Each number is 50 + 10 x the weight over the matrix's rms, rounded and kept within 0 to 99. Layers, rows and columns count from 0.

# layer 2 MLP down, 768x3072, rms 0.0327, rows 471-615, columns 1008-1055
64 54 54 29 37 43 43 42 41 61 57 52 43 54 60 46 56 43 54 55 42 44 44 48 67 57 55 63 62 66 52 44 39 66 40 42 47 56 40 37 49 21 69 48 44 31 49 50
47 40 38 51 51 50 47 54 39 32 53 41 62 49 60 56 40 49 54 51 51 41 54 38 40 57 58 66 56 34 50 46 39 38 59 67 39 60 49 51 52 45 61 48 51 52 68 33
48 34 47 59 42 53 52 23 51 54 57 44 54 34 48 71 55 57 65 40 41 50 55 49 74 35 58 56 47 62 49 52 44 46 45 54 48 59 25 65 48 48 57 51 54 63 59 35
42 51 55 52 60 47 47 39 33 42 70 55 34 39 60 49 54 41 50 57 46 37 45 72 73 31 25 38 57 57 62 76 34 61 50 47 63 43 55 38 45 53 46 31 35 38 27 36
42 52 43 56 53 52 46 57 55 20 40 54 63 54 66 49 35 33 41 59 57 57 59 51 39 51 39 40 38 52 53 41 32 57 50 39 36 58 52 57 49 56 46 59 47 51 57 61
38 61 52 48 43 34 48 59 43 54 51 56 49 38 49 61 50 43 36 59 47 61 66 43 76 56 52 46 43 56 65 55 43 44 39 58 54 50 39 62 40 57 60 55 50 56 49 46
38 35 42 68 36 36 55 56 35 74 51 39 37 36 47 47 54 40 49 46 54 58 47 40 54 70 38 56 53 55 64 47 76 60 65 59 50 45 39 58 35 59 43 47 57 47 62 62
41 35 53 45 44 58 62 51 39 32 59 36 56 46 48 45 44 44 44 30 42 43 57 56 43 57 40 30 58 47 51 67 47 44 43 40 66 61 39 68 53 47 60 60 59 65 32 50
56 51 49 55 53 49 71 44 70 60 41 52 37 50 62 59 55 61 55 65 68 31 53 47 65 37 40 53 36 50 61 48 44 32 54 40 49 41 46 39 42 55 35 59 31 34 32 47
72 53 40 35 54 46 50 54 44 51 47 50 51 46 45 61 53 64 65 48 58 48 55 67 59 46 61 50 38 46 46 38 68 62 48 34 52 63 47 57 58 43 48 34 49 54 37 40
49 31 52 64 71 57 58 33 56 45 46 58 40 43 45 69 38 67 55 68 73 26 48 42 42 64 55 58 42 66 63 34 62 40 47 50 41 46 32 40 41 74 46 43 43 50 55 63
62 65 54 46 47 62 67 56 35 55 51 45 43 35 55 42 51 59 46 63 58 28 49 45 49 69 37 45 49 49 34 55 73 25 63 60 42 53 48 43 48 49 47 49 49 60 58 44
34 61 68 49 42 49 59 51 43 37 60 30 45 52 32 50 27 42 50 57 38 58 50 47 83 49 55 55 44 54 40 71 50 33 34 30 49 48 54 46 64 52 62 43 47 53 57 68
43 45 54 21 48 41 47 47 57 42 48 65 64 42 54 36 55 57 58 39 39 60 58 57 68 35 77 38 47 58 56 37 47 63 66 46 39 74 70 48 32 54 60 40 61 50 56 39
58 66 46 38 47 42 60 37 61 61 41 54 52 49 62 33 44 56 43 61 54 56 70 52 14 68 53 45 39 49 73 55 65 36 47 49 41 48 44 46 32 57 45 54 66 51 65 59
64 41 46 44 49 59 37 43 66 46 49 71 36 30 42 43 49 48 57 55 37 43 56 47 49 48 59 57 60 51 48 55 61 35 51 69 49 42 44 50 71 61 35 41 47 53 51 61
49 37 27 52 45 48 66 60 39 54 62 48 64 51 64 62 43 58 47 52 47 60 35 44 66 62 31 63 52 52 55 46 35 58 63 63 42 86 56 38 41 37 63 58 39 50 48 39
43 54 53 50 64 54 56 39 51 53 38 50 56 39 52 48 59 49 63 38 52 36 44 51 67 42 40 56 54 58 56 29 59 59 46 45 35 49 58 59 40 55 52 49 38 43 48 47
42 37 43 50 33 57 44 46 73 56 47 76 62 52 41 46 53 65 54 62 45 43 57 63 67 44 55 51 50 60 55 52 56 51 43 49 68 47 49 56 32 53 52 41 40 48 58 64
48 44 50 44 47 31 51 32 46 54 47 58 33 41 56 54 46 48 53 40 63 47 56 37 56 26 51 59 63 42 36 40 38 47 60 57 45 59 50 42 54 63 58 56 62 59 66 37
50 36 45 49 59 53 53 50 60 28 34 60 50 49 39 54 66 55 49 60 41 60 44 59 51 44 46 51 48 34 62 43 65 40 48 53 48 43 38 51 60 44 42 60 43 40 49 49
54 50 37 39 38 70 48 31 53 42 37 50 52 40 55 57 58 54 51 53 64 45 50 42 63 68 48 34 50 57 51 53 65 59 36 56 59 32 63 53 59 47 56 52 56 56 66 47
59 55 69 32 43 48 53 82 55 37 56 64 48 60 66 47 51 50 81 50 59 62 50 63 57 62 64 57 53 80 84 58 45 58 42 22 46 45 57 48 46 50 28 49 57 41 41 43
70 31 55 55 50 48 48 31 53 54 42 62 57 53 56 57 36 67 73 34 51 58 62 51 36 69 49 42 28 46 59 50 70 30 37 51 52 59 52 51 41 41 50 36 43 54 51 55
37 51 38 50 46 54 54 51 69 70 48 58 35 48 50 37 51 57 63 62 56 39 52 68 50 52 53 33 65 46 62 51 41 63 51 41 51 45 44 49 48 48 47 71 73 43 57 54
55 40 54 42 76 64 51 56 54 26 54 42 55 43 67 60 55 69 49 50 62 74 58 60 57 46 67 52 67 53 71 40 48 43 47 42 42 69 27 42 44 59 61 51 52 45 49 63
71 64 55 56 49 48 56 24 54 70 53 34 47 60 56 46 31 38 47 51 68 51 52 58 40 43 46 48 46 40 61 68 41 49 30 49 42 51 39 35 59 55 61 44 62 68 75 40
48 48 64 46 42 63 48 59 46 40 44 56 33 55 72 42 68 38 35 52 50 47 66 45 54 44 44 47 48 34 43 81 62 47 36 48 57 55 53 57 42 67 58 47 52 51 51 34
67 49 80 43 38 60 64 62 18 47 50 37 47 43 49 50 66 52 56 50 56 35 62 42 41 51 48 52 47 43 39 63 51 47 49 47 51 39 23 66 60 47 44 38 53 51 59 61
40 36 52 46 26 71 67 37 36 50 42 50 51 44 52 55 57 45 41 35 47 64 44 53 58 41 62 43 58 48 48 56 75 46 54 41 59 46 38 43 60 53 55 53 58 49 49 54
50 35 36 57 41 55 39 49 47 50 53 48 44 34 49 59 59 45 50 50 43 47 49 45 52 50 44 46 71 66 74 47 54 54 62 58 71 62 36 45 55 53 49 60 57 47 62 52
55 62 55 63 45 60 45 44 53 45 52 58 59 48 67 43 43 52 24 52 41 41 59 42 61 34 52 52 61 61 54 54 48 71 57 48 46 33 47 43 55 44 48 41 47 43 46 46
48 56 65 62 52 67 56 60 42 49 47 40 48 49 70 47 62 58 64 54 50 57 41 67 66 33 66 51 53 41 33 49 34 42 52 53 46 46 58 56 54 49 47 48 50 43 64 56
46 70 49 52 73 70 46 53 15 50 65 52 39 35 49 45 46 35 49 47 48 53 59 65 39 42 45 38 29 57 47 45 32 49 48 26 51 52 66 61 40 44 46 46 38 56 48 65
47 49 49 35 48 55 57 64 47 39 51 33 49 48 44 53 45 62 19 59 46 61 39 51 61 63 44 40 50 55 39 51 56 48 54 41 45 62 54 58 40 58 56 55 50 51 55 53
56 56 48 54 65 51 51 53 40 52 30 36 32 51 61 63 43 55 37 51 62 69 46 55 54 48 55 47 50 30 65 60 34 48 52 41 57 55 57 46 62 56 57 57 68 73 64 36
54 76 58 64 53 57 49 62 52 55 41 57 33 46 55 50 61 59 74 44 48 46 32 35 50 55 58 69 58 45 56 52 62 50 56 39 54 47 51 29 49 54 39 55 58 62 59 58
37 55 39 46 60 46 67 52 52 61 52 45 65 52 60 51 41 30 39 62 46 37 44 42 59 65 46 67 51 49 39 49 51 38 40 54 48 61 41 43 49 45 42 49 42 50 27 64
70 36 53 49 47 67 48 41 59 38 39 66 64 60 48 44 54 61 44 28 46 41 57 53 48 49 47 35 47 50 52 45 56 50 54 43 50 26 37 21 49 51 51 52 47 61 53 49
49 49 54 50 64 38 63 45 56 69 66 59 39 55 56 50 62 38 43 50 55 23 44 42 47 48 49 40 59 34 36 57 38 62 46 55 50 42 42 35 62 31 60 49 54 49 57 62
60 42 35 52 35 57 63 54 54 46 60 46 47 45 41 56 54 45 44 39 47 60 48 32 52 38 49 50 63 67 53 44 71 54 39 44 52 49 57 48 55 56 55 58 34 39 69 54
41 36 37 38 45 45 63 57 60 60 50 50 55 52 38 47 67 49 41 43 45 39 61 35 45 51 64 60 52 51 56 54 34 47 30 53 59 49 75 58 71 56 50 43 62 44 46 39
57 48 75 62 64 51 51 59 58 42 55 54 37 59 44 43 41 39 44 48 42 53 64 60 62 70 60 56 39 45 37 74 39 55 53 65 46 40 47 53 44 59 57 52 69 46 42 63
50 63 58 46 46 48 40 43 47 36 54 58 56 46 56 62 45 63 59 42 47 59 57 46 39 54 43 27 47 47 38 49 62 54 58 53 53 65 44 67 44 40 47 51 43 45 52 37
70 39 54 68 62 31 62 51 61 61 59 28 73 41 45 43 41 43 45 53 62 48 56 44 23 45 62 65 50 62 29 55 51 49 47 58 44 63 59 67 49 51 48 44 39 60 51 62
54 55 45 43 48 68 64 52 61 58 58 46 50 56 43 53 44 37 36 49 67 62 34 50 60 70 43 51 44 61 45 55 42 42 63 50 46 41 42 42 62 50 59 56 56 66 58 29
50 81 67 59 73 48 33 50 47 40 43 45 34 78 42 55 55 57 60 44 50 54 50 69 49 65 43 52 48 52 48 61 56 49 45 42 34 42 47 50 67 50 57 58 39 45 43 68
43 40 42 27 63 47 67 39 37 44 30 53 39 46 34 56 53 42 61 47 49 49 52 49 73 40 51 70 50 61 28 61 75 64 47 60 51 72 48 39 68 64 50 43 39 69 51 53
48 33 50 55 60 57 60 31 62 64 66 53 51 33 35 54 51 50 48 51 42 59 40 47 41 51 73 52 63 50 61 46 63 52 51 60 45 57 63 53 66 52 58 41 56 50 64 36
43 50 59 55 54 66 50 38 44 54 48 48 31 57 48 51 57 59 42 42 48 59 52 46 48 56 40 39 47 36 60 47 39 49 35 41 41 46 45 45 65 43 72 52 59 43 52 64
57 35 54 47 45 62 49 44 78 47 19 64 49 46 68 53 58 54 41 52 48 54 62 39 64 45 53 48 41 39 52 37 64 70 57 47 46 35 39 39 55 46 52 50 64 68 53 48
56 62 62 67 34 57 31 58 49 45 44 46 48 68 53 56 53 49 56 42 55 38 44 58 50 49 44 60 52 56 54 54 51 58 60 28 44 48 63 42 36 35 53 46 34 68 39 38
61 59 52 51 51 44 41 54 47 52 32 48 62 47 50 56 51 59 60 68 72 48 51 32 46 49 37 39 41 65 43 61 40 41 48 62 29 52 61 52 40 48 61 52 43 52 56 52
49 67 54 33 58 52 58 34 60 41 49 54 33 47 49 56 52 44 56 66 43 69 65 63 45 60 55 44 57 67 53 38 47 68 55 53 30 35 68 60 53 44 55 40 43 67 29 51
52 45 28 52 39 58 39 41 43 63 42 46 62 45 60 58 62 74 57 44 61 64 47 59 43 33 55 50 56 63 56 59 38 50 49 47 29 50 49 47 36 57 54 54 45 54 30 44
51 69 61 65 66 34 50 57 40 43 44 56 46 49 35 39 46 61 62 53 43 38 52 49 58 57 50 48 53 68 58 43 44 39 63 44 50 66 49 54 49 56 48 45 48 60 35 52
46 51 36 55 59 45 38 49 35 48 76 53 51 43 52 49 54 43 60 57 53 54 48 55 58 34 34 55 47 59 50 35 47 60 67 63 38 46 58 52 54 66 39 45 33 35 45 36
34 39 51 39 51 49 42 34 35 52 58 56 39 53 51 46 50 65 37 54 43 52 36 45 62 53 42 64 48 47 40 52 40 51 40 61 49 56 39 52 41 50 49 36 52 48 49 58
53 54 74 41 50 55 26 39 37 48 34 45 47 62 58 58 39 52 57 56 51 44 45 50 40 58 37 49 54 55 58 57 54 70 38 45 62 38 45 61 46 48 48 53 54 60 48 70
60 76 51 62 71 51 49 58 61 39 41 50 40 49 50 65 42 51 44 59 32 64 48 38 34 44 50 41 49 55 54 44 49 51 54 54 50 64 55 32 61 59 39 41 43 30 29 36
48 54 68 51 39 69 25 67 50 56 43 58 60 54 55 48 38 51 34 44 45 61 42 51 56 47 36 42 42 37 62 62 67 47 66 71 45 56 33 55 53 80 50 56 40 59 43 70
55 57 55 61 45 37 63 50 53 60 46 58 45 47 40 43 55 64 60 48 52 65 54 46 47 50 72 50 33 70 46 68 34 38 38 54 55 61 45 37 41 45 48 53 42 54 28 46
47 58 49 48 39 43 48 53 52 36 36 52 77 52 63 51 54 40 44 63 51 15 46 55 56 40 51 55 58 49 66 65 34 48 41 41 35 41 34 65 49 67 39 42 42 37 57 52
43 41 69 33 37 55 58 38 49 51 34 39 48 60 63 40 44 62 75 43 44 47 56 47 47 48 58 63 33 43 35 43 25 36 42 74 47 54 55 61 57 68 49 47 48 70 62 31
57 42 57 40 44 45 49 54 65 50 67 32 65 60 57 60 61 79 44 50 50 60 70 55 68 34 54 58 54 52 57 50 57 52 59 48 44 67 57 61 50 64 51 55 74 46 35 55
40 64 36 67 57 56 67 45 52 60 61 42 75 45 54 40 43 28 57 44 48 70 47 62 75 60 69 60 47 51 53 42 44 43 34 55 57 58 34 50 39 63 50 68 43 57 52 61
61 62 37 69 34 39 49 49 49 53 55 40 34 53 53 49 44 60 32 53 59 39 61 40 46 47 50 37 42 70 56 58 53 57 50 48 29 62 62 60 60 44 38 61 72 47 74 49
51 65 50 55 55 62 40 55 26 65 32 53 67 53 48 53 57 41 54 60 63 37 51 56 47 49 47 34 48 44 73 46 40 53 48 31 60 59 60 64 43 47 63 41 45 51 55 56
44 42 42 54 69 59 52 34 60 48 44 57 39 42 40 45 72 48 49 49 47 36 55 31 56 47 50 54 53 48 44 28 55 61 41 57 47 59 35 62 41 50 42 56 50 48 35 40
24 68 43 54 34 28 36 49 48 59 53 40 83 54 63 59 47 74 54 38 57 51 47 58 61 74 61 52 53 45 32 67 46 49 49 52 63 74 54 58 50 51 43 56 50 27 48 50
32 63 48 54 42 47 50 55 48 40 49 63 49 45 53 31 42 49 52 68 45 63 33 59 37 28 48 49 42 57 31 55 40 54 58 69 70 49 56 45 34 41 57 46 47 38 28 49
54 27 49 45 47 44 62 43 48 52 51 41 45 55 53 49 49 54 38 47 39 49 44 40 57 39 53 42 50 58 50 56 71 65 58 51 56 31 56 42 56 38 30 46 52 42 53 56
55 49 63 53 45 40 40 42 31 44 60 43 40 51 54 47 52 50 48 58 53 40 53 58 51 59 37 47 62 51 41 62 68 53 44 47 39 43 54 42 62 68 53 36 52 55 42 65
68 36 48 58 46 54 62 48 63 58 53 47 50 50 67 63 40 48 39 58 63 40 43 56 45 60 46 49 33 46 36 47 50 36 49 55 38 43 40 47 28 68 58 41 50 64 45 42
67 45 52 59 57 49 51 58 59 54 49 58 34 52 44 51 62 75 41 46 49 50 65 47 52 34 40 52 46 40 39 42 38 61 62 61 57 50 71 53 48 53 50 19 48 58 41 46
45 51 49 37 59 53 44 46 64 33 53 50 41 34 45 49 62 42 42 50 38 49 57 53 40 35 54 49 37 36 64 47 48 65 47 53 57 40 52 52 54 30 61 54 45 58 53 27
50 69 52 49 51 48 43 53 48 52 61 56 49 42 47 31 57 30 37 63 42 68 44 65 44 50 36 52 42 42 61 56 49 52 52 65 42 56 32 35 69 36 62 42 62 45 50 37
25 36 60 51 33 37 42 53 49 59 54 53 51 46 39 30 37 62 52 44 57 42 47 59 33 36 70 55 50 55 36 60 48 34 40 76 52 76 58 39 56 41 47 48 52 45 54 59
58 36 50 24 35 48 31 66 43 56 46 62 54 46 55 52 65 40 54 45 54 41 73 48 50 43 34 46 51 47 51 41 53 40 39 47 50 52 51 56 50 74 51 49 55 57 51 63
41 34 33 62 52 63 57 55 61 72 44 58 38 56 59 47 42 61 49 50 41 69 54 52 66 52 44 63 29 38 56 47 50 47 38 44 56 61 56 45 52 49 48 30 44 45 50 57
29 52 59 34 38 51 49 48 25 42 55 34 33 32 51 57 34 55 44 52 41 62 54 35 40 58 42 56 51 46 44 55 53 59 41 55 54 52 37 57 36 68 52 49 37 56 47 46
50 32 26 26 33 63 60 36 67 43 54 49 57 46 40 50 72 60 50 48 57 58 56 43 71 28 52 40 62 44 62 49 53 45 51 60 43 53 63 45 40 50 52 42 47 46 42 62
54 46 53 71 51 58 54 53 50 49 32 54 33 51 53 34 56 34 46 71 38 50 60 49 45 51 45 45 70 36 39 51 57 49 48 55 39 66 26 46 53 56 44 66 52 61 49 46
54 47 36 49 54 47 44 28 34 58 36 43 28 45 57 51 43 47 63 51 50 55 34 49 61 76 58 64 57 50 47 43 50 49 42 47 50 58 64 47 82 54 44 39 47 44 52 40
49 53 38 44 41 49 36 61 74 33 63 78 56 40 64 48 43 69 57 46 45 64 58 43 67 54 55 57 39 55 48 49 62 56 62 57 61 61 35 54 43 45 51 52 45 59 48 44
51 51 53 53 70 51 32 49 46 47 52 36 43 58 42 59 43 35 48 65 55 37 45 56 50 68 48 53 50 57 69 40 72 59 41 50 57 54 53 71 50 55 39 52 50 37 60 57
49 50 49 25 56 43 40 44 58 53 45 55 62 52 47 44 39 38 45 46 49 50 33 50 46 44 59 47 37 51 57 41 38 41 69 52 44 45 64 69 37 56 49 51 40 52 37 54
50 24 45 54 35 67 62 39 53 44 53 79 65 50 50 63 69 52 50 53 50 16 62 34 52 48 69 54 45 54 49 58 47 61 54 58 33 57 58 37 56 46 54 52 54 40 56 48
62 71 55 67 40 49 49 40 47 49 69 48 41 55 41 34 35 57 48 50 43 59 46 54 28 43 40 57 61 59 67 65 51 49 61 40 52 51 39 50 48 46 50 54 53 49 60 76
46 58 50 48 60 50 68 40 76 48 62 46 56 45 43 46 38 45 52 59 42 57 30 41 35 39 48 61 46 43 33 54 58 54 52 51 45 33 55 22 52 46 36 49 55 45 40 45
29 42 37 34 35 61 52 41 75 43 47 48 43 45 57 56 51 61 70 36 54 50 42 46 49 21 35 60 44 35 58 34 42 35 43 57 62 67 65 40 67 51 56 40 39 53 51 54
52 56 47 46 43 44 45 52 58 48 48 39 56 47 37 55 51 43 43 36 50 21 52 55 67 40 43 63 42 56 43 43 44 56 54 52 45 47 72 50 58 56 42 62 66 50 47 56
54 66 41 65 34 61 48 51 51 49 34 64 44 47 50 52 57 25 44 68 55 39 44 53 68 21 33 46 52 58 44 61 49 55 36 64 33 56 45 56 56 67 66 47 43 37 73 52
43 53 40 47 59 53 66 54 40 21 60 53 38 56 44 60 60 40 51 44 43 43 53 43 49 51 48 47 47 40 50 63 54 49 48 55 55 56 50 46 40 41 54 59 47 49 56 40
57 47 58 39 58 51 39 47 58 56 41 59 57 61 57 46 40 65 68 42 64 51 53 41 24 57 58 61 43 46 47 43 57 57 59 38 36 58 48 59 54 49 59 57 57 47 40 41
56 45 55 68 61 36 49 50 52 44 61 61 51 48 38 49 43 68 69 51 44 62 59 50 21 50 52 57 56 55 60 66 49 60 53 49 53 45 45 49 43 57 55 57 39 53 56 55
31 46 59 47 73 54 42 49 55 35 68 73 43 50 54 58 54 50 59 46 39 54 55 42 60 66 37 63 55 55 37 48 50 51 43 64 39 45 41 54 58 53 41 35 43 55 54 27
42 54 53 35 70 47 47 47 47 58 61 32 55 46 44 44 38 58 47 56 48 40 33 47 39 22 53 54 54 54 53 43 69 60 59 45 48 50 37 48 61 71 47 50 39 59 60 65
41 48 65 67 45 38 42 44 76 61 31 70 50 59 42 47 42 51 77 55 61 51 51 50 58 56 69 47 27 38 67 49 59 54 51 50 41 54 35 38 30 41 49 49 42 51 40 46
58 48 51 57 53 50 57 61 52 43 46 47 47 40 49 59 59 53 45 58 43 50 40 49 35 46 55 55 64 51 52 56 54 51 39 60 37 57 51 45 37 51 41 50 63 43 42 34
54 30 42 58 38 67 42 57 38 48 60 51 55 49 55 49 64 48 54 45 44 49 48 52 55 62 58 42 49 65 57 53 56 36 45 45 49 54 53 48 57 40 43 57 45 34 39 48
74 46 47 52 38 59 56 50 68 45 55 44 43 56 44 52 66 52 37 43 58 49 52 49 47 35 51 66 51 48 41 45 48 49 49 39 77 40 68 40 30 53 43 43 59 43 47 47
52 59 53 48 58 44 59 45 56 65 49 54 55 34 41 56 55 66 30 40 46 32 58 55 52 48 51 54 34 41 56 51 64 53 60 60 56 29 46 46 50 53 45 51 52 57 67 46
66 35 60 26 51 41 34 31 27 43 48 43 42 45 40 51 40 67 37 45 62 37 45 36 58 37 52 62 65 56 53 45 61 39 60 42 59 51 48 45 54 46 46 63 53 38 47 43
50 39 59 40 43 49 53 57 38 45 53 47 60 50 42 44 35 40 54 61 49 36 47 51 66 44 33 58 55 54 53 48 42 51 63 67 32 52 50 33 58 39 58 50 52 38 36 52
47 58 41 52 51 70 54 40 67 43 45 50 40 46 42 31 64 57 60 42 57 40 60 53 49 48 48 67 53 52 51 69 68 59 71 53 53 48 48 48 67 64 60 49 49 47 53 47
49 50 64 47 43 51 35 62 49 27 51 67 35 62 40 59 71 57 35 49 45 39 60 56 35 72 48 51 45 47 18 43 50 52 42 33 42 59 48 34 58 38 40 53 57 52 42 77
53 67 40 59 50 53 44 48 59 38 66 55 51 51 31 46 56 44 66 38 49 40 65 29 23 63 63 40 50 56 53 55 35 47 42 49 41 64 59 50 47 53 40 49 50 41 49 44
40 61 49 52 53 31 58 53 30 60 66 53 53 75 50 58 59 44 50 63 55 48 49 44 64 49 37 51 30 44 43 40 46 43 57 46 51 28 56 37 52 64 52 64 55 50 50 52
42 67 56 59 47 57 50 63 44 76 45 54 57 56 56 38 42 42 56 38 46 55 31 37 54 34 35 66 43 53 50 81 68 40 41 48 60 41 45 49 53 54 51 54 36 63 59 40
52 39 61 40 55 51 69 53 37 54 44 43 51 47 55 50 53 26 56 52 42 39 52 54 44 67 49 56 54 49 62 41 58 54 61 53 53 34 61 76 57 55 40 57 46 45 43 41
53 42 53 47 36 72 64 48 43 38 55 51 56 71 38 52 40 54 73 57 63 44 67 45 51 44 62 45 67 43 54 57 42 64 33 42 49 61 60 46 41 61 53 54 49 50 61 58
64 60 47 61 45 57 36 50 76 76 48 56 54 54 52 46 45 40 49 57 46 54 66 45 51 44 56 36 55 47 37 44 56 46 45 42 49 59 42 39 60 47 64 52 55 41 56 44
51 44 46 64 62 71 47 54 68 55 56 49 52 60 37 52 66 41 53 43 65 54 71 58 50 45 43 57 30 38 64 54 66 34 47 70 45 47 34 51 57 52 43 46 51 52 48 51
52 47 59 58 48 72 50 54 45 47 58 55 50 66 56 61 58 40 51 62 48 59 53 44 58 66 56 48 33 62 53 57 55 46 30 50 57 71 38 45 46 34 39 42 56 53 42 41
47 55 46 45 44 41 59 33 53 56 54 42 31 54 56 48 39 63 38 42 52 59 52 29 63 52 50 49 58 55 38 51 37 54 47 48 44 47 56 48 72 39 44 62 56 50 52 48
61 45 49 65 33 37 40 47 55 53 52 59 41 47 64 71 49 48 56 38 48 48 41 41 52 35 47 62 50 49 51 40 37 63 69 59 42 56 60 35 53 61 53 48 38 69 32 52
49 62 37 50 34 54 55 53 53 38 52 29 55 55 46 64 64 27 51 51 38 53 48 46 66 47 51 45 38 45 53 45 38 39 43 86 53 60 51 61 68 57 47 57 55 61 67 70
58 41 56 67 52 32 55 50 56 55 61 30 33 46 54 50 68 24 54 73 34 44 38 45 37 61 62 56 43 41 57 32 58 66 61 49 52 68 68 55 61 64 52 61 72 40 51 46
43 48 42 61 63 53 48 49 62 54 39 42 51 37 49 57 48 49 52 40 56 48 50 54 45 53 49 59 53 56 21 57 56 50 58 60 44 50 47 58 61 38 46 45 46 63 50 30
49 61 52 54 39 59 41 58 49 58 43 53 47 31 41 68 48 44 64 52 44 59 45 56 48 36 68 60 46 41 43 47 51 48 36 52 50 48 44 54 56 54 53 39 55 48 45 47
62 60 47 56 71 50 56 37 50 67 56 57 65 49 52 34 65 72 53 65 51 33 38 62 54 71 63 53 47 54 62 40 46 64 70 58 59 61 54 43 55 50 50 35 39 54 53 70
54 62 43 55 44 43 61 41 63 57 51 35 68 52 64 44 27 66 43 52 49 41 46 32 69 64 47 50 37 49 53 68 38 54 38 54 65 61 50 54 53 60 59 67 63 35 60 39
39 55 42 42 40 48 42 57 61 59 72 47 39 42 43 52 56 58 47 50 45 64 64 44 42 55 50 51 42 52 51 40 52 49 56 49 37 51 46 73 58 56 54 45 52 50 64 42
44 46 58 46 42 52 55 44 71 47 45 46 46 40 54 63 64 49 58 65 55 39 64 43 70 52 68 59 47 46 51 52 62 55 63 50 46 44 56 41 40 60 46 64 47 38 65 54
44 47 59 60 75 52 51 53 62 50 44 64 47 58 48 56 61 36 52 53 48 75 40 59 55 47 45 49 43 58 60 38 53 36 42 64 66 67 51 48 32 51 49 39 48 40 33 54
57 50 67 34 66 59 52 64 53 43 53 40 40 61 52 47 57 56 32 46 49 54 44 63 48 49 53 35 73 31 50 45 45 59 43 49 48 36 58 49 38 51 48 49 52 46 47 56
49 31 46 59 54 40 60 60 55 33 54 71 41 51 42 52 55 46 31 75 49 39 42 26 35 32 32 36 47 47 47 57 64 56 53 37 64 51 52 57 62 55 39 45 46 46 59 58
59 55 46 41 46 42 49 48 39 58 56 52 29 50 35 64 39 29 35 64 65 36 54 57 45 60 45 47 61 42 40 53 40 63 46 49 45 50 46 42 49 49 32 50 58 45 54 52
55 52 47 45 47 63 44 50 47 57 54 70 34 45 60 65 58 39 57 42 60 50 63 51 48 43 45 50 48 47 59 44 54 38 46 49 46 46 39 57 24 41 58 58 41 43 52 48
37 53 35 56 55 47 43 53 55 60 58 62 51 43 49 54 37 70 45 45 41 65 60 55 51 70 28 43 44 41 60 46 46 47 53 61 51 53 59 46 49 40 44 46 48 54 42 47
48 42 36 48 41 66 47 54 30 47 48 67 32 61 34 33 46 57 48 39 36 66 48 52 55 68 38 57 63 52 36 57 67 53 53 49 63 47 47 42 30 54 43 54 62 51 65 44
43 45 35 62 44 44 49 61 52 43 41 38 45 41 55 35 55 43 55 58 49 49 76 53 44 55 48 44 59 44 22 46 49 65 55 44 51 48 58 66 51 64 55 53 43 44 53 47
58 39 50 48 59 44 46 50 74 46 50 70 42 63 33 46 50 27 70 58 46 56 37 62 41 45 46 56 39 33 59 49 26 37 51 52 50 49 61 65 48 47 40 53 59 57 62 55
47 60 35 45 47 56 50 48 71 42 41 62 69 38 62 48 44 66 36 50 58 46 23 36 59 63 46 51 45 68 59 45 61 78 35 82 48 50 62 51 52 38 58 42 50 54 55 38
75 48 48 66 63 44 49 43 64 53 68 59 51 57 49 62 62 50 56 54 62 69 47 56 68 57 62 34 58 50 63 43 33 41 38 44 42 60 44 35 41 42 39 64 60 53 51 62
56 55 66 52 47 56 40 36 62 68 47 54 74 57 53 44 44 57 32 48 45 50 53 52 65 75 46 50 40 63 62 43 43 25 51 44 44 41 71 61 48 61 42 36 50 74 38 53
33 55 34 52 43 44 47 58 37 49 40 63 37 46 48 57 58 30 61 40 54 72 48 57 58 35 36 42 47 50 62 55 63 58 37 64 56 67 58 43 55 40 57 36 49 57 46 53
74 54 67 47 44 48 62 43 60 66 34 55 56 45 46 34 52 41 44 62 45 52 48 32 56 25 32 50 40 46 61 27 60 62 59 38 43 46 46 49 45 41 50 62 55 56 53 54
54 50 50 65 52 37 46 39 62 57 59 49 34 53 53 43 47 59 66 55 69 55 35 45 56 52 47 42 46 60 42 46 24 59 44 73 61 71 47 55 45 42 63 45 48 46 42 70
31 61 54 51 61 58 57 59 27 53 55 37 64 39 48 62 49 63 40 36 63 36 58 73 46 45 41 46 50 68 62 41 41 55 46 40 76 46 56 50 47 35 39 46 47 47 44 46
47 41 47 52 54 53 54 61 54 44 56 49 56 41 46 51 53 20 46 31 53 44 45 54 58 26 49 61 55 35 51 55 61 53 66 53 59 51 53 45 52 55 44 51 42 28 50 65
61 65 46 55 48 55 44 61 59 51 65 52 72 42 52 62 36 39 55 15 48 62 34 47 55 45 31 69 56 47 47 47 67 54 36 44 66 51 39 45 56 41 64 42 44 53 42 53
53 51 43 65 36 77 46 57 45 49 49 47 63 45 39 55 49 45 54 41 59 55 58 63 35 35 55 43 52 63 52 49 55 54 50 41 66 55 24 50 57 45 48 52 49 61 50 60
56 55 59 38 51 45 48 56 32 46 43 33 51 29 42 45 50 53 61 48 63 28 45 64 47 47 31 45 59 54 52 43 56 58 50 56 52 36 46 52 45 57 62 54 40 38 36 47